config.toml
num_hidden_layers = 8
hidden_size = 160
num_attention_heads = 2
num_key_value_heads = 2
head_dim = 64
intermediate_size = 320
vocab_size = 2956
hidden_act = "geglu"
norm = "layernorm"
norm_place = "pre"
norm_eps = 1e-05
positions = "rope"
rope_theta = 10000.0
rope_fraction = 1.0
qk_norm = false
attn_scale = 0.125
bias = "none"
tie_word_embeddings = true
parallel_block = false
init = "normal"
init_std_qkv = 0.0395
init_std_o = 0.0
init_std_up = 0.0395
init_std_down = 0.0
optimizer = "muon"
learning_rate = 0.00787
lr_mult_qkv = 0.5
lr_mult_o = 4.0
beta1 = 0.93
lr_head = 0.00481
max_grad_norm = 0.5
warmup_steps = 200
schedule = "wsd"
decay_fraction = 0.863
decay_shape = "linear"
final_lr_fraction = 0.0
batch_tokens = 16384
max_seq_len = 1024
doc_mask = true
train_tokens = 140000000
max_steps = 8545
dataset = "wikipedia_en"
Each number is 128 + 32 x the weight over its row's rms, rounded and kept within 0 to 255. Layers, rows and columns count from 0. Numbers have three digits each. The size before them is the row's rms in percent of the matrix's.

# layer 2 attention query, 128x160, rms 0.0823, rows 0-20, columns 0-159
092:138142114211143182123129105150116109111131086052116138114106121154124121132124099159104105120026153080123139107128130149107118140100114178129149167093132118131175088137119146124184162101100122087131087135097195107144132141124114160153104105072097148163199103117114102107136064126105146123148121160108182119123169079129133083125135111198202103144094078127227185095110135092109153160170170097180095206131131071121152146116106161148130133129186127111054149142149123105137119152143119
082:147115122109113136076176103173104179142176079108113105111080147208064120127110145122130064122105077116142087123141120141088104141114095186091129141106134092105088138190120103092101135113087133110131147086165127115151157151159138155086097102122100064185154092124143166122085075093144125095165140122178168172171145100156122119115130104158179133114121073143118170110148104101185145192130103116187131160190151102163133136124141158161094070112147115157059170179093120130109080174097188
089:099092119114064175105129121168104197144162071100117118106136120176055107134104144106132125114121125095148122121162115132127152116103121142091140171146150158135155161155139118071104157085146115067128117065156170111160165133160121169096099095118170097228162086122134131090112090081100121109173106091099169166124145139078155135137087162164152164102094121124197173166233138104131149158153081129163148106081154089126095140151165121136124066107165150133105150101095109112095085174182114
071:084095146067127123123181131162099102153145127104149157108178174098160121066125105129109043113137100120116138119152169121137111129026126121142128141166121140094164061153109104088101167111151144152096059120152130193127115072152109137071115137095139117148155134164068154084085098128095072134152121129098141101084188115180165140168130144192180165124117137172147172152134162067146160094165094178195136154092154125116172107133126077131157095168150114105152073147127109104129119160118127
080:073175129121075128095162089106077126135149079129130126114116189136129096079113112149125109134117084118191143118146138125110128116121130151071133140126167128177117127156138127077132172143142149190110099186085122148096148132148121156072096094151203128125131104114165132150087130176135109158154133119127181144140157154212130067142174118136139082127140129146135139148162067061154151127110113161168139112070158141100137147136182159115129087090120077128076072149126117000123078164133146
100:132130075136139142053147136171157125140175062138129149099107129158102101063106115127172089105153137118156155128113093134120145168128080155100086152096103135148153178165098111084096133158123184123134128079135133165089124133170108157146072093126114127162132144167147106108132153141102064097167084131101163148086134119118132120166090112139189177151088063158201236089151177075124131079143152067185134165129123138105095124083114126182136171138094117122134145083114107142087160094085167
086:131143093179116054128124143121123089156086147185150078104068133148166120163105126176088174103141140129187121102181196140123195140151124086125188091118100168128139156116129187169169172118130098097139130186130125126105117156099154089117151095158156138133108138104186118145142118214137130110099164163136115104197105116098130072100186173107112064154140110172042094127116103134102136091097135093086099108109183122135159092119102130134139166097082085171102158109086140119168116111148146
091:087188099119160117151156132102124090143150123111188177162122179140121102099135148136091117117171127146132164119097095204106108142098134086147166110157151118127100133184154121135108131156117154071147210131132064173112143063127137064139161124159110101100131126145120136120154157137086098100170219139168088173107143158126116067135177089056118099077174119199114108133153148165121103101076148171075119132187123148131092133109152126104205154123112141076180161141135140160104166116137096
087:109161180133146112148118107088109147183141121121137109137151109083099114178133132175151144132169152134155146133072135128102080132154161128112187128169202135120099161130147098126158108127157107083158124146124115125108150089097121074123227130110123093154185145091116086131164144090148164198129174082135131124126166085163125123052124145136073119114181130187093137130123118134167135099138110136058112106140138103085024092115161155067113084161084175108091125097132171132125132165214113
096:177109126072045104166147128088175176112148118179088178161139131107156122125149137127140147137143105211119107245056123121114147112134151169125106152142123127149123099177147170109143105142182116130065165156138147125104114106095150132153160138119162141110092101112152078166077138127114167160160074111185120103183074147138128141163111111091078189096149158151109117099158080108182122144131126156103152156158089150148128088128084095103124120103084120156107118162100095118061175108190139
094:118112080092171196093117103108086110063160074067105123127120166103130118112178137132117139181163147165152116120142172132165166123117136151062197163123130121143097155107136111090113084147146167155122146204125144149181196150107101153063149148084112099143135122107147138124112091128128111060094099088134171149094144112189108144121121122148097152123078137139160170091121104094160127202102174121129119104108102073178075133134135137126117124175174113115032171150171168126159141079153159
096:030191125132159122160118155090096138121100153136160103168070126124156155118150119091106119102173174133120095156140152124090132145102127118093171137161114122142126104159159166080140085116075168115129107184143115137153179112116136048141140127112146139074171087160096101147101109134114115130144189141177059058103135100143079094027191128132084101100149133103120167158106139143140129130120097155165124122148182116129114124171173121059146112102122164071094102156123116114096220102134144
098:179146128133140162100144097110119116120117182098093130130092156148062139127140080177134144077100193122121129125092161094063050165124176131146124208126124185126149114152153123146137053092078082118093147093108077077131191131105108118156113121090167119152157153102095141142171136134113158091153131108089128074215125119096072161142096083134086097153122169121205169159134119123105161163136137180113123146120146133112178103137099086158131128123168150158094139077183062148113136127137119
083:135152142111129102146177103104124110121097154148127148148162083097172120116115129098178163106150100112124074089116121098137100194156155153119114127124082175105178065100126073129119124157162085117148136099121086107138055101110149163115125176107132093107114157131080161186115129171059245166132145142116103124109098106066151120174068113148155083210099130108129187089112123127150127165140157124140096091164096075117151170129147086115077121167105134135191130062081125143133148137181125
095:143141147099044156100140161135069130129107075100180124124111085134137112126069113117134136151109168131201168076109144110136127142170142168108092102111146180159075129098102137125118092165122092125170137116198193136166164160209142138111134131093077094161147182134120162143123101156164156192199109152078104153122104128115118113122124121095155058180093138170124160150115125087082116069120145096167144153127130119091136208162203139122125155129163171114159164103095134089110106118102112
102:142165131150076145158115129172166103173140128139146195100167118123069134150156104121126054107137040104148104162081215117145146135065100089112138139073105142095175160162125192153075139140108141097128148157177095116153191094146157094108121139099214128116091154081119099164204113087125163157081120131141146108077145100104161089108129148146145150153105093131046155154113157131146107127076105145087114168139101106104129104182107128104152184120116103090147123147094103145138095158121114
101:142170092098166103159122092092163125131163121066115121124128159128134134115078109091147124145100148060126145150093069143076106143139125062124173119213145069129154142150160176132107150182101155104119136148112131098157106176125130083096092180149075094141160127093144163072112090106113113130056084130173105138135150165138152102117126186134148178186152110153135081046143067110194133097148075111206169121157105174116111165099137173136109165095101127104144090111124122150097165103144122
098:085055114103113120177131145118130117168109091166156129196110130103120176124133085089053138122139086105114084118127127129144166156127130114230085115143131151135119104141104111122166129141076187149079092124090095159102094079103113080126135139107132116171166153170145126142124066149105104108167138097092039101160144151125120092096152126111126177196131167083110096136150062107086090092193127118134109145131106169171095147148186147061146147185119150126164133160173156124151168120104164
092:089100109084164111126104103174150096178228173124135113117084084123102120136136229164149126057139089077170132135087101110109107100155116166141122160115132119152170141153104098097149084157144157117172063129174126086119098183124117143165091145128133105150153125138129121146153103124090170156184142146121140129112153090098127093147159120137126131200042131154065154180154102042137120109135115111175108105121159120078134090146137126135134153102155138100153132107149071157056119141191143
100:104179121140109175151142127177162093119182110096081121094153177154109203121131170062186099082128079093126093122127104144088111126095144108136127128204147142131057163123157184132075165147124114135129134133137172096142096144139181143142106148147162104170166141143105149170099082071176115103159147175081182139111116128067163175127107112152117102097107087077151147100098112104086069108128102194096148145150129105103110124055134132152135150173138162132054137100116177125123125143192113
093:091184144130192081156131161146162121116068078135142144139154098215140076102169116123137124149056133094080112142119140139097161141107106120181148147095130132098141063149121119167124096112127115196115045155105103120072144100159084092142157061108104132159108161096135162129119149153112201096102123196138132131144173178122114113125146129128086134100118105183078096182128151068144133157149178102151167138142114092118139131080180135121120078111101124067180137154113089102114143168161172
# layer 2 attention key, 128x160, rms 0.0853, rows 0-19, columns 0-159
080:118146064110104131103103148141152128147081164133153082099189162103152154121122202136104138140172184094110153148137110110142112116148157162124150094136108134071145143110171162135218132183125148123216105129109114099065146086212106174091164152179125113094154101187088147116138148082119136161096097138130068161115116126137149127115172167183108136071079123133155147172194066148091100118111086139111175116144169152118111144131105135161097133094152157154131090056132114166145147113100086
106:106159088070167189116105172148100084145118114165104133071126148141139133112111134148092089086069154110136177109178096132119096103077176126085108148137143189084160066115120108158160162113116147126174141116143149070153147142135131134169118145100083114205144092177117127139133102097126070159108151141092143147071077118123120084156152174173123210150096133081144181122087140111085168109127136093146077211100073129114130140147110189163127135131151150068136182136105120134143129173097091
087:154159115114179161101071129135126143115167190091123089136176107183110150135099129126130083110173133086119098103141116132057153131098129192121043103138143098158146141137195152160096076099165123186124152163132170098100163104111095152073120165127130077101120122192103121096151131190092154109078148074134133111105116117151159122142136097045084136134122126090086098115114180146172104178142159091119067152146077173146172166145134126109142153150097133091128121040129137073126157128146144
106:105144098135140193091148127131076112174156112107097067102126150187136151089083135158104100121121158086145111130135137167060160096103096164090193158141199120172137135101164113125136099140126112193185102125126167124084115116170101216109159136143137139124168120084124186088134177134094129110095056150155197124172114128191148121154105119161122131132060152134182113088172112109151091133114138069110112093099165115093097119141093122106124164107168123132112117082114157055100177154156142
092:073154137119143131209151141070135101157053126190141154136140172086119125147133110175125170121119069131141105120124128135132076115078110109181090099091160120159148129058141055160163117133085048142149158113142079151167110190114109116154171126098112110112059166086104137202128138140201139106146173129149135109109154155113137075108150130160127138121132174062038068123126111110064144156111131130118116135131122108158104100158176126147127132105131091186155130164101111096165133148127137
104:109163089137131169094111160179134135080167145153118128143119191133103162141148137186107067160106069133137146171167134163082125136096127187071110124125144128129159076114126116118153179093134133137149101115126132086099136168104084133129119107098102091140153096154063143150120064192129139107116182173091173065176162092155111124096168099121064125085136208108057132120094104163115149132117091141172088126159195143108168096168166167101127159119162135176099148134068134077109141117096162
092:127131132078115167106119189151158188152157091105140095193133114113105175167125138198135117118081127138086130120182198086167153153144020139154120080154167132128125083126158134104165136091112104116143114095146138100176196160144156195173096131140144123134135139206102124107147177116140195088095123092132163129121176088119086127091102110133132147113099139105209122129128063143079137150148116152112194108143182098097112106142107110097103098099102103114094112060136120126106099109131155
093:148087110203125082137158131116087156057083147115132114193123103096161086145179120148163165152124130176114156094097117152165141112181121146094139081109140088121110127149074148094078100116153105108149147094096123100111132148127120091144140119143134196132155124070142068126154129154129111124161139105127186143231145161092117098112111110170102153113151107193091130097147116133132175144166155129154141049147139105112113111168088060133094135137083137179110137137080194081225129095136130
103:061116167157099117142169085110159141145107102125176150076160126111134139147132109104143078112102118124077073074160151136112167153159160148180093091163124187103129099131103109063127094157077178148107154139142057161101154128143079141152111077114096130073128076136113147144165095075163144124150170144182095158105170155158127141193076097130089093108098197106159131148146168162064119178073117111112130148097121120136198103128110152044175139176122109142101097095141113121117124141160124
095:118113158132114060144151135150124094111121106140140140128050148115148113126137152103151093159160181125172121102146106155120125076152099146165124112121109114140098169147175084115075084147167128072142114142076098070095160127110079097137046153123095133113149181087174104109216170119196167102156092158119174150070123097109107108109153141173152133148150120162165103119122120076141142134109152094143151124127184138144098173109079180127110076119144142076162109088162192056104137166176183
098:156119131151169152094094133096119027136144110177066122149131139085142164180118126140153111149067120167144135116149062169112157117113150146114175111169083215134104178112161104198188169130072065120180142124144093151092167125146087151117120164147134099123154120132141173157136148082119129152108163127126109112130136127129142113122140147163125125039077121125180161100140086148119141136079090131149078111102125161049131102117120195176129166132147155126177129174108077133155129114062117
102:121123140131124149138098092089134159133116170091112071171181125135149146105112074111134157154048111125202124152146091126121132105101103124105154139144162121151139164095102140138195110117097124143102100110123122145125122140155070176133165111074115141067119145127166074195094096146157133098188138139124170068169078121109151088189104089115107123156056084100129137162135061112156071106180170125176135088141121109174217159148158104194108114170134061145152121127148121160137147086104137
102:131124118107117123123125121137047085147140178063182114084137185127168062147095145116113098177108164121133111166109171177095088086118100211055116162168149146099109128135132148122159110196132182164127179137102170075085178100096137118127078110128104173066189130131099145098106092147111127117066146184119110097120122138139147074171153174102120140145099134111189135105104155099174169150132097127170113143090080139074078139115152161117138155118150102085090130127152170139122143151090128
093:131124109181115116118114084076142096089146108130119156166141150180085093077144157171131116105070103187103107131095183135096099157113118081127126116163150064106076175159110076081156120111117111140077149166086090117111173138158168131108109131135154117107159175072131149164075167140132112098106136126102096096106104142150072179239134097099116092122123122140116140091125137155098144086166124124108142175089171174124154191110126093112169149134154091088062202168178123127131105179143133
105:112112043118136168110097140166083110073111103134077141087064129105107172106105129132112097125166153095056179132152061188147197166126197128131135077177067097152124105085173090128085141155135095123130117156167175093119101142194184166138154116146159173138117140137134124128164120122116071108166146091084130119091221116143167080153109181140128158140173129135074113089135123139142146100141084128128122122156155110114195098156147174122100114121155163129160124099129093146107157119166121
094:154149172209089120134126078103145123114150121101091113166061173133148143186149156156106166165112138142111085067171144182040097112137082135172141148106146159143155118131163091139102090150155184158122126098118197063129086130070131157123112138088104143108158163166095140083205110090102110121115149122148184133160095139124161087034120160109151131172123107144112099048117093118128132134108154101153131115123129108128083127122122098134120101139114129175191147145153107171091159061159131
103:152118124128115139127160126157086109098112137096148150128120161148074133167132096197196142137128134210152136136131135027129147107112183093100104107146149146081129102163117113121173178149154144101130109079082175129115067156158098094062159143162090136094143117077122160116070080159141158157140153086135192084162091112100160110073103098128106105082146138112143080092166200146144070164091141132109153137156168114115165088132135128109073093177156128149145142111103136130148217142143093
099:137164091043122151148113125115186190177097130147102161131090086118167075110144196122149095154071119165140117077120121109159111156223140131146140115183141068141165147073147101150123115115180111137135158145123096170130070174124192119108068130119090166155181155145119099148078165130106137147117116148117134117183117137108135119194133126103145106170145089151143068061135104143102111072124110125113156187094152143167142122143151106124087047144106080136082111135146097125115101135175102
100:114122100132104136139143169118162142102172077136134117104177138147113182137102068168116094142145150062129200154146192068156099145131198159089108144161105141121115141138187113101149140076123122160145133177172085138130123114089126163125136145114098119163149142137087124079157096187110023096201119139141124075127115127183143107096140132145049129095109123105116139154068078142093153128115144153113102187096122177128146140171086112108100143177172145139089133132096103098061164118153184
095:102105052169134074098127096106117162108132169150120117106113103088159186133126113177115141083136143073137122119134107115070105072114162153049154134162145146123147138204137117141187109139152143110085076108106192114105164157144142084139095139182092088115075195152104147056123066105124086130132145088130088168119171100120147089146166097111131114161166142135123168125057134128104101112138073087151093084096114096129166123152184138105122087132141172165182140180137159153134183136098130